Part of a small language model's weights: a variant of Muon for these matrices.
Each number is 500 + 25 x the weight over its row's rms, rounded and kept within 0 to 999. Layers, rows and columns count from 0. Numbers have three digits each. The size before them is the row's rms in percent of the matrix's.

# down: layer 8 MLP down (transposed), 512x256, rms 0.0785, rows 367-397, columns 192-255
# gate: layer 8 MLP gate, 512x256, rms 0.122, rows 368-398, columns 192-255
# up: layer 8 MLP up, 512x256, rms 0.126, rows 368-398, columns 192-255
down367 110:487503508421488535504495510524499493511476512511527495517460521451508484499487478534469503539475474472534470507494487505512504478489521500514509472488501545530492514485498425461510498466502501
gate368 105:521469465531492483461519490514469500523494545505469467472489526483532503492487427504511502446499549506484538523497508502504507493504536452471500489501501516471538495489493491496509479521454467
up368 101:493510500482487514481492502491501463452508485549410510503507475511486523504495542509467487442458475470499469516478498486495470507441541558484498541516510484503492535464480494457503481506513520
down368 105:544565499484477491475496482463537455495494522519469495502493500522494469524506523471506437534469516509522479498544517466480522526531546520508507477500497458459529477489486482481476468472512523
gate369 104:511504445509542521483481460527516497493484492471468485462481523510511459519495474506501518543474496502510476486475461512476521522533525468495499467577493485510468517499507521486540499487492478
up369 102:531512477462541518520489498465509523508492509464554502563463495534481525480484457453502552507507515499503513540505416491514519518493494473473492533514537486522501499518491495496523553466447513
down369 104:527502513486477493531443519525482513525509512513477502528500510486489488460472443493487508485498468503505498501519483518454526534515516513489480466510532494526483512516469528489470521503518477
gate370 091:476464443506442512521503525481476489525514533517500479506497507496497504494501482470492480549534472511485518478466542519512497514443526511492487459504478495500500487455493499498492511509535475
up370 093:540467521487480506540516509516514545513520480505490518522551527481514518482486472462462512538523488500535553492489483503484483481496486509528516504530440497479516550471487493467460473519496550
down370 094:521511462510497483493485467486472505488483514492479511550536516510491501516520541522520527472530476474490506468503483503483537439502452465479426529521525489513514503464500519479504476497532528
gate371 104:472536482519538420513518495535495552529493517479446500497508506516526485500519502542493488534517501519552514505453509510497498507498495511507513454520462514505533542546514512472513517505465497
up371 097:467508465459499487525507516502466492458508503492510488457517502528498502519460478498492492493494473512530470488461565494485478515520466501490535480539497520475538511539481486561484492485446503
down371 101:506512466480536497513494510500507523510473492523494487515489543501527500536522479491474494472513487519461491517474453547540480495511478509478480512492543460548459529562548485480470472534532512
gate372 107:491481549510524457465468486501483514526551481536525492466516499505504476465474492483500522425504487527513530489494497538483484474518491434514528556460471473519526505542453446467501476521446505
up372 104:507542525503542454499516512503502484511532542508490470495501518533501497480471512498475488454494481492475490492485528461459492463514464488515485521513487533542499515522515468487520499497501512
down372 107:501536517488454511532469483518479489526513489509533484531485525470521490546474508500447495506535492445511488550524457489530473508473483481503509481475450489499507505476443456517489513501464480
gate373 098:515492514477460520511523522505524527503480521498517499507522511505511513503512543520495508498482516484513476554463536475478484503553522566537490493528489495466487575511539474535501474480489521
up373 094:449513541495534515502524492530493517485506473525467527479535494534503513486465491523486475483530495536518500526529545478529515499478568480486485517544526511513480561477454520485499504505510490
down373 099:513487528506494514491474482500532489500479492527509493513528530430497505493509507497487487515529476502504504503465535525482481514495483483518515516470492513541523488502464508535465495506484451
gate374 101:480471519484511472559479516488462477517513457477464470503515531537467534466486469522550506476495492513470479522506512516490508505497531531501520505477454505515510502469481525506509492442449501
up374 105:508514490491543533455510532466516470484482435491489527480539544528457457498492495460512492486492492510442463493489542536482494508498507476538497530474460478465488485455484470494531503479529477
down374 103:438497498522546491534529445469510531492478517482502502497512525538495510505464510548468502499511510505489505513473502502522550514463500522498494459478453504472497465509506513529508521475478531
gate375 099:521501483472521524494520520534531466520479497493469531481480513481509472486479503460504486481434492488525490508501538473463494522489467510529507469471433514543481513536483517515521484546505471
up375 099:507500465495502486520470496501496509498484518547505495484493530497516464461496476553470536525498491515506513468504503471519435463447465521507507523516487483509537450447503578479481494468489508
down375 099:486512492535474514499516475468487533517512499518535507529484512493493528504496476512519498484476521525521478505523558460516496497486470493465541515546488500478496466478544493486510468456486527
gate376 104:487484493514503520491489528496498545524532559528535481462466488546517509490515467534505511456512490503454509471479456479467506493523488497497484457471516503473501492541482517478503492497478497
up376 104:500550551498509517490516532489502510532512478503514491487477483490531498498493465504496501508506537461568523509526521548495509494492500475530479524469512467500471499504525526548554523475480520
down376 099:549496517529512513479535523488498481515525484507487492502500503474458496537543542528475487534453508492532467474498519505533492529509473539473458488459494503503496481471526504550501521517478494
gate377 096:521500486514471476491462441500479536546502523480494473506545493517528522505468527519516569513507501501486519487506526474478563533475473474515496463484495496507503521512474514489506512540494523
up377 098:532509483474470504513478559529519499490515542483492524469523503515505493491508556434519485502560519520530438538520504527499474472557505474496532534525460490463497470518481515514543518488498477
down377 099:539508491510520520512478505497489491534484452509476504487474503492529507491529507491481486488565460488466502508481494508492471478516513516491505486439484507522518505509496494464530552471499454
gate378 097:463487482515486543482454525471521481501524533519525515500494534499530489495471522474487504518461513473483519500501496493451523531474515529486545480552525508490486527523489518531501492518477491
up378 101:485482492537499481532494487480473521506463473540481527467509501509518472475492530518487466472487528480519495509487514466490490487519493483527453519542476481523473512525520499521516479475515470
down378 100:537524504475495497519538468494525490489473477492501480478507482500534497509526525510513499529527518472477483482549546499482536518503512481463463516512487498473493474506508478517536474478477484
gate379 099:525518497514504483489488473471485469521497522512490482480498491482519454495518514507506523545491515482496463470530495512483497499545500496493459481496506468512493482543454475494453553506493542
up379 104:529542510548484514463544490523522463519477526527486471494528536465528447496565495497491507538531505521514482497496500479510498535495517516481471463527515517518506512481514480470501497480451508
down379 099:473527514528481513511530480496519542504525546491473501506454438533472511532517478483508516477466477520509517520497467480511518551512498502516507506494477538502499502510517537512517497502510490
gate380 104:504485505508504492520488471469510524503566481503475503498495498479477531491477498521508521493467504471516530494469503493474478488456508509482518484503498494485510529516462518453468511502543460
up380 102:542500504532473538548515497479516482493488494498539514499512494520508520497464492534512526516484539498435441497532540483502475476473504485487486523501512485486455542484475555528534523493464529
down380 104:524487514466477525546517521510482472491526452494507495502463462470554510519517501479522517500498454500509472471523502489525516495514506529472477507514502519492459484523511504500483479493502442
gate381 095:505488498518494554495488471483501539530514478495492525480478517480482557512498542524487471512489527512490473511519479501493461535486528471492498504506516472480479502495503507502431497477496538
up381 093:531562517481487511500486477476487469544516465469530485533499469527474505519492493536486441452525484519519479500531508513487510515511514546461467459500503517533499535475492497484442526488473509
down381 099:516479532505457496504510477498452537496505516514530551516497517521475524491486475514533520478522481504458517506454491498509484532480470485476499472469534445511508524503487554535522516560446519
gate382 107:468502525529505512511521506522498458439429506503466516498473505476490483456489490505517496511468502459499475504478485504460534534532477500531518518500519484533517511505487491502504452488481463
up382 102:488491445502462530520512479501509552482518446488512501525486529494465487554559525487521526489500458517510512529471469468518507513521495484496428452520476517461490526508518524447538488506520493
down382 105:481526519489493465480511478494487533454491480545483538489481490523493513495548490512530508507520511547510478477491482517487486502512536511479512486555506508509497475514558541486513493494461498
gate383 102:489527519467522485488498447495489508488489458485497495510510524523546493436558526513484433504500491493516440519492511485453503502542516496514500514531489454487479536509487496497486491540490546
up383 104:506534486516509484481473444499561479519510504525501513509490495495515511515495521499503508507499471453486526539462477482545508491488511487458505480456514464478486489518478507491492512526539451
down383 100:512463497517531542521525575542488503481479494501470500485529536516522480486498469496460476498494432462441469488453542506432488518503509483490465486522503527495532478509536479492523530486487457
gate384 104:500505476539492511484512490486473546462502512479497463480485524522489457521508466519547454456560486525523524498448523510489498492532524530476461511508482528493493496525482485496488432510502493
up384 103:492493487529470489515541516496491493491443445522489492483463455521551460476470518517473514507458564485530489464537513498534491478477507471496525552511469453485512521491530552467499521500513531
down384 103:498461494504459504522480522533515454499480531548487489514512504536556515508493470493513539516535483464499503510521501522479483467527484498548531494481492506513530465488490513516534503517475505
gate385 096:484514497524494482554549503545517492491486471542509489516505464504494488465485517441455517489488476497500502480536538476522488532518496499518458495469437504528490488528484496547552499487555482
up385 096:515458510471507469543525517490516480491516550534498498460480502491479469473514501533494479476503510498512509490503460491522529478513571481521466509502509499492482503515472507552481503502488547
down385 095:483498488545476499458493490501481505493525476524480493493489493477466476523522529517479500454506517484515463519502464542502462524516474526448499524466496542514498465529525496524517538439487480
gate386 098:515470503484508508507435491472523553495472493500461471464523476529526485463493483485479532491537497516487489485476498564491511489496444503460492526493476489503458485539500507480472516474469498
up386 092:479551468513485495471496490504552476483504509516466509493460484454510534521489511485536553525535520528492533523514501496493467503496515505519488505549522490490509545476499465469486521497459463
down386 093:486519510528475464472511512532514495454491502488497480516465516489481516518521491561545515490508480476470501493535537493553495495474535482512521449471540492518460502457457509537477472482504481
gate387 104:493441482505455477482509476521535463503486440476500472513484510519486500477479498504515548482483510446509520519536513446504520500535514469502460497475524475491481490516502509482538469551500501
up387 106:516444503513513513501503458495510489465482525493477488546546499468542484501487471484532556520526534473487530486507487493485506524474476490459498551523506497496521531494527531502522490499458499
down387 103:513490493505493557529518536501489515493473519512432494535491507516553480540513503504525510495439452468508502503472476501503524504475516500481485550454498499521469481499506488502533474485482505
gate388 098:508428493522500500540491545524506535508518509519516513518506543551512544483534489469507517492461498476510500560515537485466483492536476452516527469492522475535499506493488484543481526512498477
up388 097:462499496540480458452511491490523495465495501477486523519535529511505513504491534490500505511473520499505499510516510517527513526513493494521508503534479486488483487464525502453529487501519473
down388 098:471514470470548489497494501499523510492478511441507469490469497534537509483490495541538499517480525491459467487524498435477496508491525486500450506535515495513473535496535489459510469524495503
gate389 091:500527527428494514512522450509508515505501490529501522465514457483512485511496501489482501484524502491444463529540542480474475495502526489518497473479524478492506516500442524470498482512487515
up389 092:505484509483478472442503495505519483449490473472515469480554477477539482496497482491485468514507473480516501482520515524538476518482461458497517509495489506491450498490458486479500450478487536
down389 094:486501515479506493536495481461446512498537502521538491511518510495485537461509499539494480535500521509482498509516494462496547500503485505484454475537486436500511508468478513478523490492477485
gate390 098:498480477503510544503457477497488489462503525482507483522488481539505496505441522511470492512492537499503527460465506507479487454510512495512464529480503521512478506513484510459554490452529494
up390 101:515493505476505508483495539522489550473482498498517479533502484505545484469473480473537487489526490498480524535501508556503513484524493526556505460517483470532498477491508506526466453507558436
down390 101:537514543485502495490529502470521456491493468476491544522479492431501500517508487552500496495525465460542501502492472495514485485503502520513488468514477486529520489526520558498474499490534468
gate391 105:487573525481542495468537495486487480518515490497533513472534507523556498476518489487481488521486508472449552504488489509477500511494543532487500522484458496472489515471485504473495480500450490
up391 101:479469489506537486486500473491519497484560482471460497500496514521539525460479503466523508513467477447546483484513541537526509540507552523454468505457491501552487550532461500524506509492529537
down391 102:493516520491481483485491536487505564512516516488456498494489482497519502502531488490496502538520488506505478476480499510482496476520523565529532485514510502472522514528465523480545442494478510
gate392 099:454495474488455536515455513490485493503508459514501526475501514500527482533470490462528486504491506472436438491494503483478489461535488462448510540488485490518527477502498492518482464479489491
up392 103:530495527526490487491509460520542514537524493482499511476517532511458484489497499501433504544496479456503479498484551481504490519524474495474530573548547473557494487492590501485508491523475524
down392 099:506504456485514497509540486504511483508512514503496503483480534476507464464475465526520516530502501491505557485504482470502547472489535516416441484507494518465519509483480518472573512519480514
gate393 101:497550520486498502503478458467471462502468499512517543456496501502507498488506502492496483460514506544519466520586434515516521536455526518500440462499477501528493489505521458515466472480487506
up393 099:489527463490537518497504501483513475523518492498525504519525491514530448514483465514524500496486521481492467501481499471498503484501475532477539449518477497475505526515452510500520484484478557
down393 097:473510485506498499546479526500492498526497529470528459520474493436472515509488479495492468447497503504523486527507499506552508507461517504497482464482517532507487529520493523471498483461451535
gate394 099:431491498480537527519474476477446480510497461517495492468492534461486497485488517471533526500510540530514476491514518480502514508507508486520489497509484484525521470528499504495477539487433469
up394 098:468470507524518446533492508501509480530522517507547495456476526509552524510526480508490495504501529502517481508505526503502565533506530470474513511499509457478471495498501510506455511521545513
down394 098:512502483472472528509494548541487472460542523501443521469457495470489493499453505496502453493525492501505486464473492491510501534472511509524522485496471494491528480509485495480496450514484494
gate395 098:527496528488479513508471523490477526487480491521542459500533561543562521513485503474533515487515533493504531489481482463541494516481490509494486494521472513497539494478489514544489482494498480
up395 104:467511467557511482465479496484521468449498489542475469530506515526492466518479485480487496558493532479482500499498526475454480521484479512459485548496496551443488514525504514466522501545467505
down395 099:544520479527485552525531498464490453473490505485516421526526551470497503493430472468511510492531506496522531509473497494447518520484460500491522488479537513490486523509521497523513548519505501
gate396 093:541544465480514537483532486533480573514539497505507468540536486511505492493534533503534458456486487477457458487486455465471522507521462497553522458508497521540560473474481528487474540495480522
up396 094:524541503457527501486468498477552472527514503510540518513484503499504466479488463538508466499496516470487483522478488496490525458538471522477490476545484477527482536508506465520500539461521497
down396 093:513458492483511504490501526509524536463526477508484468501483514508534540468468488462484541503478478504484487508525486478491471505500457521506468491435508506485469496534486494496520491497481498
gate397 108:509551479516529493544501524524455513500549532538501523529495487514494545529503522513486487489481492564545501519502511489486468484471542501510515499487519504528480513490477514582495520480487483
up397 103:485502518494493498549464512506453504511528473544491476527526529531493526491537490505542486506483465514558513508494482498464535536466496533509547466450526544543464481471466507526491472494516481
down397 104:519484483517508482486513494535508512541519467526524486522480530509520508512459504455468505487494475504511557473498537484541498493501489515500498487485498471478505497493464530508516542515521532
gate398 110:477467478500463517536498460559459472503506471472472470521519500484481544538502540519477501515482468471486509466508507466494513497550538521524470511512475538471498511492489462499488479504519514
up398 110:483539491513509535488494499516494490432514524495467470524460491511520487465500510491507479486514519475529502484535538510485519496459509473490451477503482514462497492487513521519500457517513494